{
  "norm_eps": 1e-06,
  "parallel_block": true,
  "max_steps": 3757
}
Each number is 200 + 30 x the weight over its row's rms, rounded and kept within 0 to 999. Layers, rows and columns count from 0. The size before them is the row's rms in percent of the matrix's.

# k: layer 2 attention key, 128x160, rms 0.164, rows 42-63, columns 80-159
# q: layer 2 attention query, 128x160, rms 0.171, rows 43-63, columns 80-159
# v: layer 2 attention value, 128x160, rms 0.21, rows 0-20, columns 80-159
# o: layer 2 attention output (transposed), 128x160, rms 0.205, rows 0-20, columns 80-159
k42,077,184,182,224,223,190,227,203,115,194,242,158,212,257,223,256,175,197,238,228,153,168,230,212,218,213,209,200,206,223,246,190,193,226,171,219,208,175,161,254,217,181,180,223,216,192,159,222,240,210,208,230,214,219,207,169,212,177,204,234,227,192,172,227,183,220,215,189,250,206,232,165,222,169,181,253,211,233,154,146,211
q43,069,193,187,174,214,158,205,166,208,212,220,179,157,186,201,187,215,139,189,167,162,230,223,205,232,160,216,184,183,219,226,203,205,192,181,189,195,197,190,276,182,206,209,201,174,214,179,204,199,133,256,183,216,169,253,211,181,202,163,172,226,153,189,190,115,204,166,174,239,178,150,182,180,193,239,224,180,222,190,206,226
k43,076,184,200,219,157,231,188,216,149,197,168,272,229,209,213,195,204,228,191,169,218,210,205,175,263,232,212,218,179,202,198,204,207,209,168,195,162,172,182,189,203,180,185,189,152,201,214,151,214,251,168,241,223,248,171,174,181,192,238,277,210,155,130,184,232,202,215,252,198,192,237,210,228,213,166,201,233,166,228,142,202
q44,066,140,188,216,203,171,250,253,206,149,204,215,178,216,232,157,175,221,214,191,234,169,195,114,177,172,192,207,179,210,212,212,218,175,249,244,175,152,164,195,219,209,158,225,269,177,170,187,196,214,169,197,215,179,209,129,189,238,177,220,232,223,218,174,162,170,155,211,204,211,234,169,187,242,230,221,223,173,152,149,197
k44,068,230,246,181,199,167,188,138,220,216,166,155,212,168,190,224,219,236,214,208,221,212,216,210,226,193,215,218,221,144,196,230,213,164,193,194,166,229,225,156,180,189,204,132,142,241,225,190,155,188,192,187,242,200,209,211,197,190,237,176,155,214,109,187,173,175,198,157,212,192,197,204,190,258,220,180,228,226,199,191,235
q45,074,181,233,174,126,174,201,157,180,216,165,209,189,179,171,156,162,191,190,175,208,186,177,157,121,189,196,205,169,208,183,264,183,187,175,127,228,235,179,241,187,157,218,224,246,217,261,210,170,224,165,199,209,210,186,232,203,148,220,216,198,207,210,155,243,176,161,222,205,228,226,210,257,135,209,190,231,226,200,177,169
k45,072,231,234,190,236,218,183,212,212,167,173,202,203,163,245,164,185,206,191,236,177,211,213,242,207,171,209,218,206,192,182,200,240,201,191,227,202,173,201,175,192,163,190,224,157,157,221,165,186,166,270,124,240,206,169,175,250,245,240,223,215,227,245,237,192,222,186,160,234,168,248,193,212,196,204,236,150,151,119,224,184
q46,065,199,175,193,239,241,240,200,202,213,150,213,183,255,215,162,240,223,215,189,175,195,234,179,228,258,235,200,150,223,221,155,215,204,155,211,226,235,214,160,156,193,172,198,150,197,238,152,144,159,244,231,156,190,159,231,205,226,189,210,207,192,181,248,198,214,183,215,198,199,159,198,186,185,220,223,240,180,200,188,211
k46,072,244,204,208,218,195,272,203,187,184,211,240,236,189,182,235,216,175,203,221,167,213,219,222,135,201,194,229,244,214,162,220,271,202,219,215,174,212,209,210,218,152,247,167,226,186,152,203,216,177,167,197,201,187,231,193,218,169,211,228,217,263,204,186,244,187,283,234,232,195,186,189,210,208,262,167,227,220,213,210,181
q47,068,210,216,167,215,177,204,258,203,221,171,185,249,199,253,208,196,233,237,223,195,206,130,198,161,184,192,207,133,203,188,207,197,235,215,184,196,208,240,206,225,137,219,242,202,209,176,229,199,205,228,170,215,184,168,212,219,189,167,205,159,221,146,204,223,236,236,164,197,209,94,166,215,192,207,223,189,193,196,218,218
k47,097,247,211,242,226,231,193,192,218,216,218,292,209,205,214,160,191,170,222,197,182,243,271,202,202,251,201,185,255,182,240,192,128,199,223,165,199,178,202,198,170,234,205,212,162,190,200,173,190,201,167,201,194,272,205,182,219,206,235,214,209,243,167,169,168,164,207,173,204,182,223,212,198,209,219,179,207,182,202,203,249
q48,077,174,229,226,167,188,223,224,198,141,210,173,242,225,249,139,193,185,162,244,204,230,205,187,165,241,210,240,195,218,280,198,237,187,193,156,156,144,135,219,199,155,147,246,171,208,242,180,215,212,202,183,235,158,210,205,218,212,159,174,186,219,211,225,190,232,199,179,194,189,245,172,181,190,144,158,179,165,218,175,184
k48,083,214,173,162,259,200,184,226,207,268,217,266,211,209,214,210,215,206,282,204,225,193,159,212,218,167,189,197,245,201,155,174,198,204,196,219,210,224,250,123,214,225,218,131,212,206,163,208,175,165,192,207,129,223,209,210,192,245,154,190,182,229,174,247,185,202,233,197,188,190,184,186,233,239,216,232,190,199,229,197,186
q49,075,239,184,228,158,201,185,170,226,172,176,215,175,220,140,213,148,153,259,196,216,187,225,192,162,237,197,192,204,209,155,190,223,196,181,184,207,188,160,212,272,158,171,194,225,222,213,134,180,178,185,204,211,230,188,220,207,200,185,209,272,193,206,188,205,193,253,266,201,185,181,194,217,243,212,206,209,228,228,192,180
k49,073,210,212,110,268,214,214,204,151,183,229,185,207,184,245,188,215,220,243,230,171,192,167,201,206,215,186,215,197,139,167,174,209,211,145,168,186,179,162,202,188,158,204,196,185,176,133,228,192,210,192,199,216,216,220,211,202,252,219,235,175,173,164,206,208,124,194,192,240,163,264,208,184,201,195,199,219,136,166,204,212
q50,075,235,115,203,209,246,183,166,198,219,189,188,215,248,155,214,219,179,187,181,182,153,258,226,177,159,172,163,160,201,218,178,211,193,177,184,205,109,146,191,176,232,254,217,161,244,154,219,184,201,209,201,194,191,167,176,231,190,193,205,230,238,158,204,214,222,175,219,197,230,240,219,230,214,220,231,187,182,174,190,206
k50,082,229,201,147,161,197,206,232,231,258,205,247,198,204,172,213,182,195,188,213,155,209,245,198,201,190,238,167,221,198,212,172,226,223,202,211,158,264,166,236,171,222,238,202,252,199,184,205,211,114,206,199,210,241,207,202,183,143,189,258,213,174,196,246,182,233,218,249,199,174,207,231,153,260,210,199,228,193,233,251,223
q51,072,175,207,195,212,191,228,139,185,135,200,188,238,240,252,259,192,205,164,217,168,165,244,192,226,273,221,214,205,216,200,167,231,207,199,225,181,215,292,235,167,227,136,190,207,206,194,169,284,246,224,187,172,164,206,206,218,204,194,218,208,266,209,244,238,203,252,171,223,153,188,222,210,198,197,189,194,183,190,208,217
k51,071,215,133,220,167,194,240,237,218,169,206,203,223,127,225,250,206,216,196,184,176,188,169,208,188,166,198,193,189,239,190,186,201,212,305,218,182,204,201,276,256,210,211,216,219,180,227,193,200,229,206,193,181,196,189,237,188,166,202,174,161,185,238,136,178,194,249,252,203,145,220,185,200,223,192,197,199,214,213,167,179
q52,073,169,218,233,215,246,231,204,183,193,206,204,185,220,271,176,242,153,283,172,239,216,184,191,190,236,209,153,190,200,218,203,177,215,217,175,193,196,150,281,206,174,198,160,226,235,208,217,206,200,225,182,233,213,189,176,199,163,188,155,224,215,154,212,159,224,226,143,187,218,206,194,212,188,213,177,236,194,192,221,201
k52,070,276,215,179,203,217,228,183,215,197,206,229,192,166,200,222,183,212,222,248,217,204,223,209,197,186,199,208,207,232,177,205,189,188,168,181,157,116,180,125,178,196,181,255,184,156,243,214,207,227,192,176,169,176,204,245,203,225,212,153,208,194,217,247,210,208,168,184,166,171,143,186,158,232,170,183,106,213,189,173,272
q53,076,257,186,208,162,176,178,221,161,217,177,225,192,166,194,182,224,164,146,231,237,207,200,193,225,179,253,171,199,196,213,195,178,213,199,165,207,213,181,200,209,196,184,242,193,203,223,160,225,201,159,229,164,147,239,201,186,187,177,180,236,215,233,192,172,159,210,203,221,194,132,157,238,206,211,207,230,176,131,202,182
k53,075,200,187,231,193,177,224,217,200,157,233,244,219,225,186,229,142,187,193,227,198,214,147,259,209,176,139,175,169,179,217,199,235,176,223,200,234,210,245,150,159,198,193,177,216,192,150,213,185,199,192,189,246,204,189,234,193,203,204,202,195,218,153,232,175,186,201,215,203,173,202,168,191,212,175,168,170,186,199,178,248
q54,073,237,197,229,242,200,220,251,210,172,211,205,183,196,202,185,202,186,208,258,203,150,272,238,164,167,184,147,179,168,192,180,186,221,209,186,242,247,258,209,130,203,202,198,201,189,224,189,183,137,231,205,194,193,189,242,200,249,230,205,190,216,192,203,145,213,269,220,191,167,174,246,178,142,200,168,202,171,210,195,178
k54,088,142,223,197,243,201,223,228,212,187,248,206,260,227,162,188,224,196,202,180,236,206,218,194,192,200,214,181,235,233,228,197,222,175,201,219,173,167,203,145,156,228,196,200,184,234,204,168,182,190,203,208,224,180,210,231,259,181,221,185,113,174,181,186,229,171,174,237,225,209,208,252,214,158,249,247,225,183,245,207,161
q55,075,238,218,184,232,239,165,175,224,219,156,194,173,239,125,198,201,181,242,198,218,200,198,184,225,174,173,196,209,186,223,189,193,220,156,210,159,205,171,226,161,192,228,226,108,210,160,214,240,160,213,211,252,237,190,226,136,232,194,236,173,143,227,185,191,232,182,160,224,222,190,188,168,170,212,195,206,179,214,204,177
k55,077,141,176,176,207,205,221,248,181,220,215,204,179,181,205,240,200,171,228,209,166,233,178,207,176,181,160,189,200,225,255,154,182,199,184,180,166,222,217,204,204,198,180,192,225,230,184,192,183,195,192,216,236,202,279,227,227,244,210,189,278,239,159,231,162,170,220,223,221,195,161,189,201,208,209,214,203,234,210,209,244
q56,068,206,183,270,185,196,189,164,171,256,177,187,174,177,145,179,248,186,242,232,142,141,204,244,199,212,208,141,202,244,176,189,181,164,214,185,176,150,235,196,179,233,224,226,183,220,230,229,239,160,200,237,217,217,164,206,216,192,177,184,181,209,264,177,197,232,182,254,194,237,182,161,188,188,198,203,170,209,211,210,194
k56,079,244,238,174,168,181,209,198,221,155,227,195,237,165,185,207,205,193,232,166,217,217,187,178,191,236,144,213,179,217,294,170,221,198,177,227,170,212,204,161,162,186,204,208,207,248,175,173,191,229,197,179,145,245,192,212,153,176,203,221,181,238,174,239,125,176,215,227,221,214,229,217,179,196,206,206,178,136,195,276,155
q57,079,225,227,124,185,234,205,214,132,203,188,235,204,178,213,187,188,156,188,230,198,189,197,158,160,195,199,189,196,171,145,258,195,224,205,179,237,245,231,238,194,128,201,167,168,194,158,242,209,189,241,163,207,182,202,182,213,159,243,199,243,216,186,229,214,238,179,177,177,245,178,184,222,173,217,187,173,248,198,206,206
k57,082,219,196,201,200,188,158,201,209,217,237,168,163,203,229,179,165,184,181,242,172,199,237,239,168,252,249,204,224,209,142,197,168,241,258,186,189,161,248,235,187,179,171,252,195,196,229,189,201,246,202,253,186,229,185,234,206,173,231,223,197,231,209,197,175,218,259,216,217,124,247,204,170,202,225,209,258,165,178,241,253
q58,078,183,234,185,222,129,198,173,204,181,209,179,215,187,199,176,246,186,279,191,222,208,180,199,170,199,231,191,173,223,218,235,175,244,313,164,197,239,207,194,181,234,238,233,202,185,181,174,243,205,235,189,203,221,196,181,207,204,183,190,191,195,243,197,228,190,224,192,200,194,226,197,203,280,210,180,236,252,207,174,304
k58,074,256,197,175,262,227,195,207,205,254,153,219,193,140,229,162,201,193,199,215,151,184,160,217,221,209,217,219,263,200,193,134,225,233,148,209,179,131,204,219,164,162,222,210,201,205,191,236,222,246,209,213,232,200,174,220,133,159,192,230,203,204,183,209,192,194,223,211,201,196,224,246,228,209,206,249,212,126,185,178,187
q59,077,221,229,176,154,182,157,273,203,158,151,226,174,215,191,182,232,222,204,206,173,201,218,224,170,173,214,180,248,206,210,210,193,198,180,211,177,210,230,230,279,150,211,218,207,213,188,220,153,189,149,194,190,267,180,221,233,207,226,217,244,185,162,260,230,218,187,204,208,238,200,156,146,169,178,217,197,161,166,200,197
k59,074,176,211,263,226,206,178,201,220,237,248,155,164,219,196,165,192,177,211,208,197,160,171,215,182,206,153,193,144,227,182,217,181,197,231,212,220,200,229,179,205,229,221,177,247,158,190,185,196,275,151,233,186,188,232,201,218,195,261,192,141,200,179,170,190,199,203,177,179,206,215,213,248,218,236,245,214,211,182,177,184
q60,072,196,221,189,151,134,159,174,231,118,182,171,208,256,192,233,196,143,214,196,190,149,182,235,188,165,220,190,192,214,234,185,187,193,190,231,194,183,196,189,251,208,188,213,186,218,157,216,246,188,165,248,172,205,182,218,211,227,191,214,179,197,241,197,204,226,191,255,199,199,198,168,193,236,206,227,225,190,200,243,197
k60,075,202,203,214,194,185,173,253,156,249,189,204,167,226,230,257,185,173,247,211,143,203,183,248,218,218,203,194,187,209,147,158,206,201,183,237,222,175,206,233,171,244,194,178,217,176,189,171,155,235,241,174,197,225,179,217,171,229,282,170,199,180,139,211,161,225,197,201,246,203,202,214,178,234,195,212,160,226,161,162,159
q61,080,242,187,189,142,181,176,205,205,182,205,260,192,196,168,165,239,199,190,194,193,202,252,217,177,212,156,225,198,167,187,204,212,199,203,151,213,196,174,230,125,216,283,202,177,234,232,199,147,219,191,219,208,234,206,201,226,210,235,251,189,165,178,148,171,166,193,247,177,228,181,220,202,214,248,255,181,222,235,243,168
k61,077,182,230,221,232,236,200,198,238,186,209,188,195,197,216,165,127,181,263,235,182,220,157,150,237,182,223,178,193,134,221,197,179,214,219,250,180,182,231,196,200,193,181,239,167,209,175,266,208,190,216,182,200,139,203,100,205,164,199,215,270,175,160,202,225,158,218,189,187,211,215,218,211,196,197,149,252,155,167,182,191
q62,066,194,179,239,114,171,214,199,252,235,163,208,188,232,169,200,213,207,206,164,220,200,247,151,208,180,208,222,216,228,231,231,181,209,223,264,214,207,178,248,159,204,248,197,164,196,217,216,175,218,205,198,208,226,190,147,234,202,205,192,183,193,293,222,192,204,184,205,260,190,212,215,188,224,178,195,221,235,202,238,212
k62,075,186,190,133,179,208,214,199,189,235,195,175,216,125,236,148,168,202,182,219,133,234,176,200,223,183,193,205,170,173,206,178,203,189,212,194,172,189,153,198,255,165,195,183,241,187,155,230,215,239,227,167,187,214,208,214,175,223,187,220,221,230,239,217,216,205,208,218,214,210,220,234,219,181,196,183,298,166,192,195,204
q63,070,179,211,189,232,193,202,215,214,256,216,251,147,202,194,220,200,253,266,204,103,188,244,228,179,217,159,136,260,179,203,182,143,196,192,152,229,227,184,170,184,232,184,187,189,180,193,204,169,219,179,214,241,181,187,210,196,263,195,186,188,131,185,178,243,252,208,207,225,220,212,231,172,177,182,227,200,212,244,228,216
k63,082,227,204,258,171,209,241,201,215,204,185,212,183,173,139,178,140,180,134,200,230,174,220,185,198,183,248,231,190,229,142,203,180,220,177,169,217,117,193,129,235,210,221,229,178,225,194,154,223,187,189,178,169,200,232,190,192,191,197,171,191,197,215,163,191,163,211,272,157,181,189,213,206,176,208,199,180,119,186,202,175
v0,098,256,213,184,251,200,214,242,266,172,187,181,276,275,228,195,200,210,221,174,211,201,190,195,159,218,210,181,233,139,161,155,180,220,225,237,198,178,222,130,172,209,226,200,251,208,253,212,205,152,204,168,202,213,219,236,172,143,205,187,198,195,142,161,208,178,143,135,225,208,201,209,231,211,185,239,181,214,188,181,182
o0,094,174,205,221,176,211,180,206,159,191,161,239,267,135,231,204,174,180,162,225,232,234,177,142,222,201,176,254,195,171,219,180,192,159,182,204,144,219,192,208,156,173,264,215,148,236,169,190,144,219,191,182,171,228,165,217,204,149,199,189,125,225,275,249,204,196,207,213,193,166,209,217,222,214,215,195,159,186,209,173,176
v1,099,226,191,197,157,227,192,192,159,189,168,174,147,164,202,179,180,203,209,188,175,214,190,260,226,183,211,178,183,255,180,234,215,174,218,251,251,185,204,215,188,223,155,183,193,144,142,211,223,209,224,195,201,197,155,179,230,221,145,217,241,179,203,211,215,265,258,197,168,153,178,172,162,198,179,202,146,196,163,187,185
o1,083,155,171,198,206,179,209,201,242,210,236,212,127,256,213,220,232,237,189,231,220,195,202,247,134,200,203,240,226,201,182,160,202,191,197,178,185,196,161,187,206,239,247,183,218,171,181,233,261,236,218,236,242,183,201,147,137,193,174,180,222,218,181,206,205,179,219,197,237,237,244,225,188,162,226,198,245,166,187,210,261
v2,082,168,219,208,155,222,245,193,195,186,162,159,242,180,201,145,189,190,253,189,152,237,193,167,198,185,241,199,150,174,202,216,185,206,193,205,239,220,190,204,198,162,245,275,252,236,146,174,155,219,162,234,220,164,205,221,189,204,156,197,235,135,219,252,140,191,236,165,200,198,185,192,178,176,218,175,245,206,238,205,186
o2,073,219,192,181,231,247,161,212,221,218,178,149,241,204,211,231,209,198,189,227,225,119,196,249,141,156,220,187,258,243,170,216,249,152,187,266,191,255,198,228,201,236,146,172,170,174,211,204,203,175,236,160,189,192,222,156,178,171,210,224,217,206,118,171,254,177,212,169,195,177,195,205,238,218,222,207,248,187,142,187,222
v3,079,239,225,183,217,198,231,203,178,207,207,167,201,203,232,203,176,200,207,194,121,196,232,192,223,210,222,199,175,162,221,258,156,211,227,185,181,167,251,179,244,188,211,149,196,237,186,210,214,200,165,232,164,229,251,214,200,183,186,232,261,201,191,226,196,210,174,171,224,188,258,184,224,223,228,198,231,198,186,257,189
o3,067,187,157,227,200,207,171,202,194,187,201,223,223,225,191,208,229,217,184,160,272,197,159,205,194,197,151,215,202,217,207,166,197,185,164,236,217,257,113,194,172,218,225,202,138,212,223,232,199,215,154,175,213,181,148,185,183,155,179,173,160,198,259,197,201,197,228,194,199,212,188,210,176,157,182,240,206,204,213,135,180
v4,096,245,114,178,243,161,206,162,236,145,175,176,178,209,175,227,196,205,207,204,180,171,210,229,195,273,218,268,203,178,219,187,163,188,206,151,208,220,237,181,159,182,209,198,152,238,245,231,251,146,122,214,253,210,172,212,170,142,172,174,185,207,197,167,182,225,221,177,187,163,213,193,212,204,244,221,183,277,217,210,188
o4,077,218,209,215,203,155,180,200,197,227,241,239,220,187,229,233,202,163,193,230,201,224,216,176,138,156,187,156,195,195,181,165,196,190,173,261,170,145,178,193,218,212,229,220,222,210,221,236,192,199,189,237,143,234,225,305,177,169,171,172,230,203,167,263,144,164,155,228,229,236,162,260,206,230,163,222,221,167,162,182,186
v5,080,164,210,165,165,208,229,177,167,225,168,214,227,201,217,147,164,232,155,204,195,214,180,251,193,177,241,228,220,160,264,190,240,164,258,176,235,244,226,228,235,227,192,205,208,155,178,212,160,223,181,155,191,190,208,205,185,227,216,180,201,190,174,222,201,230,198,183,173,215,189,145,193,176,225,221,198,282,269,275,197
o5,077,191,181,209,225,242,208,245,226,200,199,173,211,194,227,231,192,142,196,192,250,188,199,207,216,178,174,211,195,227,211,181,182,242,195,241,162,227,133,196,174,196,196,176,183,151,193,206,236,156,204,186,192,184,220,136,189,195,198,249,222,236,186,174,230,227,189,167,212,140,201,172,159,165,163,205,190,143,188,209,205
v6,103,234,204,206,195,155,200,244,220,190,182,181,165,203,191,198,188,145,207,148,228,229,243,190,180,185,217,153,190,221,234,246,204,201,251,223,214,167,184,183,196,179,209,230,216,172,208,159,214,204,227,158,203,172,210,148,149,190,238,226,226,170,175,194,207,161,170,180,192,223,266,202,255,166,205,210,175,172,237,188,202
o6,098,163,198,194,166,238,202,204,170,209,183,131,278,188,211,196,173,193,218,221,213,219,178,178,228,198,169,222,181,201,224,178,217,229,221,214,203,262,218,189,173,186,222,205,224,130,161,221,175,248,211,158,174,217,141,158,209,193,192,167,162,235,306,196,202,219,254,235,247,161,170,199,146,232,175,178,199,192,236,169,204
v7,092,219,202,195,217,255,201,133,188,201,199,197,222,185,155,209,207,238,170,207,247,155,199,242,235,225,224,197,212,255,211,207,191,180,167,247,234,142,258,191,242,203,145,220,250,180,218,215,188,201,155,227,201,227,199,157,232,192,214,184,246,171,238,130,226,159,234,242,225,188,169,215,168,204,219,191,220,163,179,181,151
o7,089,184,170,235,159,224,212,225,168,218,189,210,179,198,205,201,217,208,178,178,160,204,248,173,205,198,183,186,227,200,208,167,189,214,204,158,178,258,192,191,228,219,182,157,121,209,186,149,240,163,249,170,222,217,234,199,241,239,196,245,217,188,192,198,168,252,163,151,160,174,240,192,198,167,181,209,180,216,242,244,210
v8,087,177,238,244,194,185,147,210,210,168,132,262,167,169,216,192,210,212,271,190,223,209,125,200,235,146,219,172,224,240,244,168,218,168,254,208,209,243,202,185,218,175,205,235,179,217,220,195,174,180,155,214,186,152,200,154,226,208,193,180,105,209,243,194,199,191,204,231,206,196,196,198,227,125,251,173,208,245,178,154,253
o8,084,218,202,117,192,197,281,155,163,164,208,211,236,191,203,233,172,159,150,205,190,193,203,253,162,214,198,181,198,153,140,207,197,233,190,134,175,180,213,244,228,210,202,175,180,200,188,207,205,185,216,221,169,215,251,230,191,198,229,212,258,171,135,205,212,226,220,163,157,236,196,197,228,199,184,209,227,205,191,215,185
v9,098,241,175,215,210,145,211,197,186,186,177,132,162,254,213,159,242,233,184,234,258,209,238,156,207,197,234,208,207,222,233,202,203,175,193,226,171,131,204,227,160,188,236,212,216,199,127,170,209,160,216,240,236,195,235,212,193,207,224,189,199,227,200,182,190,195,179,247,216,210,190,229,223,233,203,142,242,216,238,228,228
o9,104,148,212,205,167,223,134,201,166,204,216,204,226,151,207,215,219,185,202,181,144,206,221,227,222,176,209,212,266,216,214,234,223,263,251,182,195,219,190,205,209,164,151,175,227,147,236,200,210,201,183,143,225,235,141,190,227,223,191,241,162,178,248,215,161,253,215,227,200,170,229,209,132,187,201,185,188,178,247,168,139
v10,080,202,152,145,177,191,187,201,263,187,196,208,157,238,259,172,248,244,185,174,165,183,252,186,255,199,219,170,204,219,167,241,172,209,192,208,199,165,220,190,178,140,173,215,229,169,224,159,178,175,246,186,225,243,198,208,225,146,207,156,191,226,193,184,195,214,134,177,186,238,166,220,200,160,187,231,204,213,202,125,197
o10,076,226,253,250,189,210,201,215,168,199,189,251,262,163,200,179,185,159,219,219,200,237,236,174,214,208,212,229,193,176,224,233,181,189,253,161,181,247,149,215,202,207,239,202,157,221,206,188,166,176,154,181,206,195,224,242,251,219,177,235,203,204,211,226,196,194,249,241,225,151,193,214,203,194,214,155,136,223,221,221,234
v11,080,175,155,234,216,178,224,187,200,200,208,184,240,208,214,215,140,198,250,211,216,192,169,187,203,179,232,223,264,167,240,184,128,188,222,169,173,182,124,196,166,176,197,204,153,195,180,169,215,162,214,218,208,183,178,223,204,198,211,194,258,181,200,239,244,210,224,242,214,225,207,147,221,218,201,217,199,167,226,238,254
o11,078,210,183,194,177,173,175,217,178,202,165,150,214,182,172,212,217,198,227,198,212,224,207,175,213,172,138,192,212,192,250,181,257,225,191,234,261,228,170,197,170,213,160,188,248,215,219,206,187,220,180,182,182,271,134,175,192,207,206,198,150,212,260,152,195,244,188,193,211,180,220,200,144,196,165,205,218,207,212,152,158
v12,087,197,201,191,222,170,171,211,181,197,239,161,142,238,212,228,245,166,173,212,200,209,192,187,226,238,199,193,196,270,163,249,172,188,213,220,219,219,194,174,230,217,198,238,224,218,194,208,248,235,246,203,180,195,194,201,224,270,210,180,210,129,215,199,186,174,150,225,166,183,210,185,119,194,200,122,149,202,214,181,183
o12,073,145,220,256,160,186,190,209,154,247,237,179,230,164,226,208,190,203,178,212,213,225,195,233,209,200,224,248,200,207,256,172,250,229,213,202,190,223,216,177,203,230,215,145,182,151,164,192,241,186,261,210,214,240,215,135,198,207,179,208,208,248,199,218,237,243,241,243,220,209,223,208,244,203,190,226,186,186,211,220,190
v13,088,195,150,163,187,176,214,216,230,222,197,176,155,178,198,140,191,177,163,292,189,171,217,200,204,245,225,210,170,236,150,163,136,238,201,176,166,197,183,186,217,131,211,205,189,212,179,235,242,206,256,244,232,212,184,250,210,202,223,217,222,173,215,225,164,198,197,237,203,162,196,196,161,171,180,169,228,143,212,217,186
o13,073,200,222,275,232,169,140,214,167,183,254,177,211,163,221,224,228,212,193,193,208,200,214,241,217,173,243,200,207,213,247,226,218,175,235,202,262,211,235,197,156,206,204,203,229,162,248,175,168,195,201,192,189,220,176,156,225,190,169,161,155,165,252,235,179,202,214,198,167,181,197,236,152,231,202,202,219,204,168,188,165
v14,087,270,152,207,248,185,184,187,183,208,214,189,250,221,246,230,216,206,172,178,230,239,185,209,128,159,219,170,215,127,121,221,217,234,200,179,143,169,213,218,237,190,210,194,211,208,213,191,221,165,153,227,205,156,211,218,213,160,179,223,251,173,211,172,196,225,159,157,231,190,173,193,187,222,196,237,212,213,218,260,208
o14,078,146,199,190,183,190,229,211,193,195,190,202,198,175,171,184,156,226,201,189,170,186,162,168,237,150,158,220,223,203,280,134,193,151,163,192,218,218,168,125,209,184,169,165,163,240,209,244,180,231,210,195,199,267,178,203,143,181,191,182,178,183,212,174,212,218,211,238,239,171,251,237,228,199,167,205,198,214,220,170,141
v15,104,186,238,208,195,216,184,182,207,206,255,173,199,170,154,221,168,181,185,174,211,244,194,211,220,191,218,234,230,252,202,213,216,198,183,185,242,215,166,206,207,203,292,274,145,158,141,156,180,233,225,159,189,193,191,155,253,200,231,225,170,170,211,252,202,174,235,250,213,162,262,191,190,164,190,193,208,164,238,229,175
o15,107,169,183,159,187,230,205,227,193,216,184,174,181,212,186,195,197,244,241,210,226,231,249,176,206,209,195,202,165,186,194,232,229,218,167,192,214,206,222,246,217,201,131,143,231,204,174,202,253,187,243,177,232,254,218,188,174,262,195,221,253,222,210,162,215,250,207,174,158,214,179,196,200,173,214,240,202,215,219,213,213
v16,087,218,186,187,211,188,203,169,218,170,214,155,247,216,189,172,183,174,203,181,191,231,260,184,204,205,201,247,198,187,251,233,197,210,175,225,196,193,250,243,208,184,182,203,223,207,207,200,182,182,223,203,125,198,195,212,231,188,207,189,200,192,211,201,146,212,185,173,212,194,247,223,217,199,170,234,184,231,227,176,156
o16,093,167,187,196,176,217,175,218,174,212,203,206,238,143,196,210,203,211,234,183,219,235,160,189,200,164,139,217,209,207,200,174,217,238,168,208,165,234,168,200,231,227,195,157,206,236,172,204,212,229,158,180,233,255,165,182,180,217,224,255,217,220,193,171,252,272,210,215,195,202,211,178,181,180,174,212,164,165,248,199,195
v17,092,232,158,226,210,169,225,182,215,148,148,173,157,200,191,186,224,252,198,234,174,180,187,185,187,204,174,180,203,225,188,174,199,145,228,172,188,129,206,164,211,259,154,187,216,209,225,222,227,204,191,224,225,212,185,241,130,203,163,195,183,135,223,236,210,244,175,226,205,217,255,219,175,210,215,175,169,245,175,191,257
o17,090,162,223,216,188,137,175,218,211,185,219,205,185,147,223,204,161,125,191,227,165,167,183,267,156,162,222,229,211,168,164,191,190,173,231,225,198,184,161,192,172,172,286,209,251,179,214,206,157,183,155,218,164,211,165,202,180,167,197,173,163,178,175,221,172,182,191,205,204,196,182,188,230,221,190,195,234,191,191,155,168
v18,089,237,210,189,245,202,200,248,187,195,239,188,258,229,198,193,213,164,210,231,226,167,150,211,197,198,198,230,271,168,284,181,217,232,148,161,220,191,218,172,205,241,230,176,135,236,152,213,244,152,219,234,169,174,218,197,168,243,160,246,215,186,205,234,199,230,149,222,230,180,195,183,201,245,192,218,200,216,210,249,201
o18,091,197,199,179,182,200,194,163,161,210,172,166,189,233,190,233,204,218,241,179,221,214,206,182,224,203,147,196,222,203,211,186,204,169,201,252,204,216,183,190,170,185,171,198,248,218,205,247,214,265,159,207,195,248,120,216,191,177,228,207,151,196,234,170,258,208,176,215,208,246,246,185,202,183,192,181,185,183,212,178,162
v19,105,149,225,227,191,221,230,228,180,236,202,192,162,150,219,212,178,183,256,180,201,169,191,238,196,192,177,178,191,226,210,189,235,219,207,215,240,278,227,234,207,195,207,183,272,165,206,198,168,211,191,157,199,203,208,125,217,254,208,199,171,184,227,168,219,182,231,195,170,185,160,211,190,138,237,181,230,149,207,143,200
o19,104,226,216,158,210,234,253,194,220,179,219,219,194,228,187,211,194,182,136,230,238,182,199,199,187,221,247,180,168,205,158,175,206,193,176,189,197,171,245,194,210,232,190,209,154,186,160,152,207,147,290,210,177,143,257,182,178,180,169,171,243,184,170,243,215,157,187,167,147,197,154,172,192,216,188,220,200,222,149,234,230
v20,092,222,210,199,202,196,191,237,195,170,208,215,270,181,192,190,200,204,182,175,235,202,242,142,191,164,205,175,221,189,164,222,185,199,207,175,257,209,198,163,195,213,191,200,243,179,202,195,193,181,212,187,222,261,217,244,198,216,241,220,250,185,111,174,219,221,180,228,228,197,255,129,195,225,226,243,222,147,212,246,201
o20,094,187,154,203,237,194,151,271,202,166,151,173,182,202,208,204,215,198,198,157,247,213,174,177,228,231,170,237,215,147,203,194,231,200,201,237,205,205,176,226,169,138,208,174,182,178,173,205,163,181,174,174,174,169,135,150,212,190,189,190,113,231,283,185,187,169,195,152,177,134,167,202,198,203,171,171,183,181,214,178,206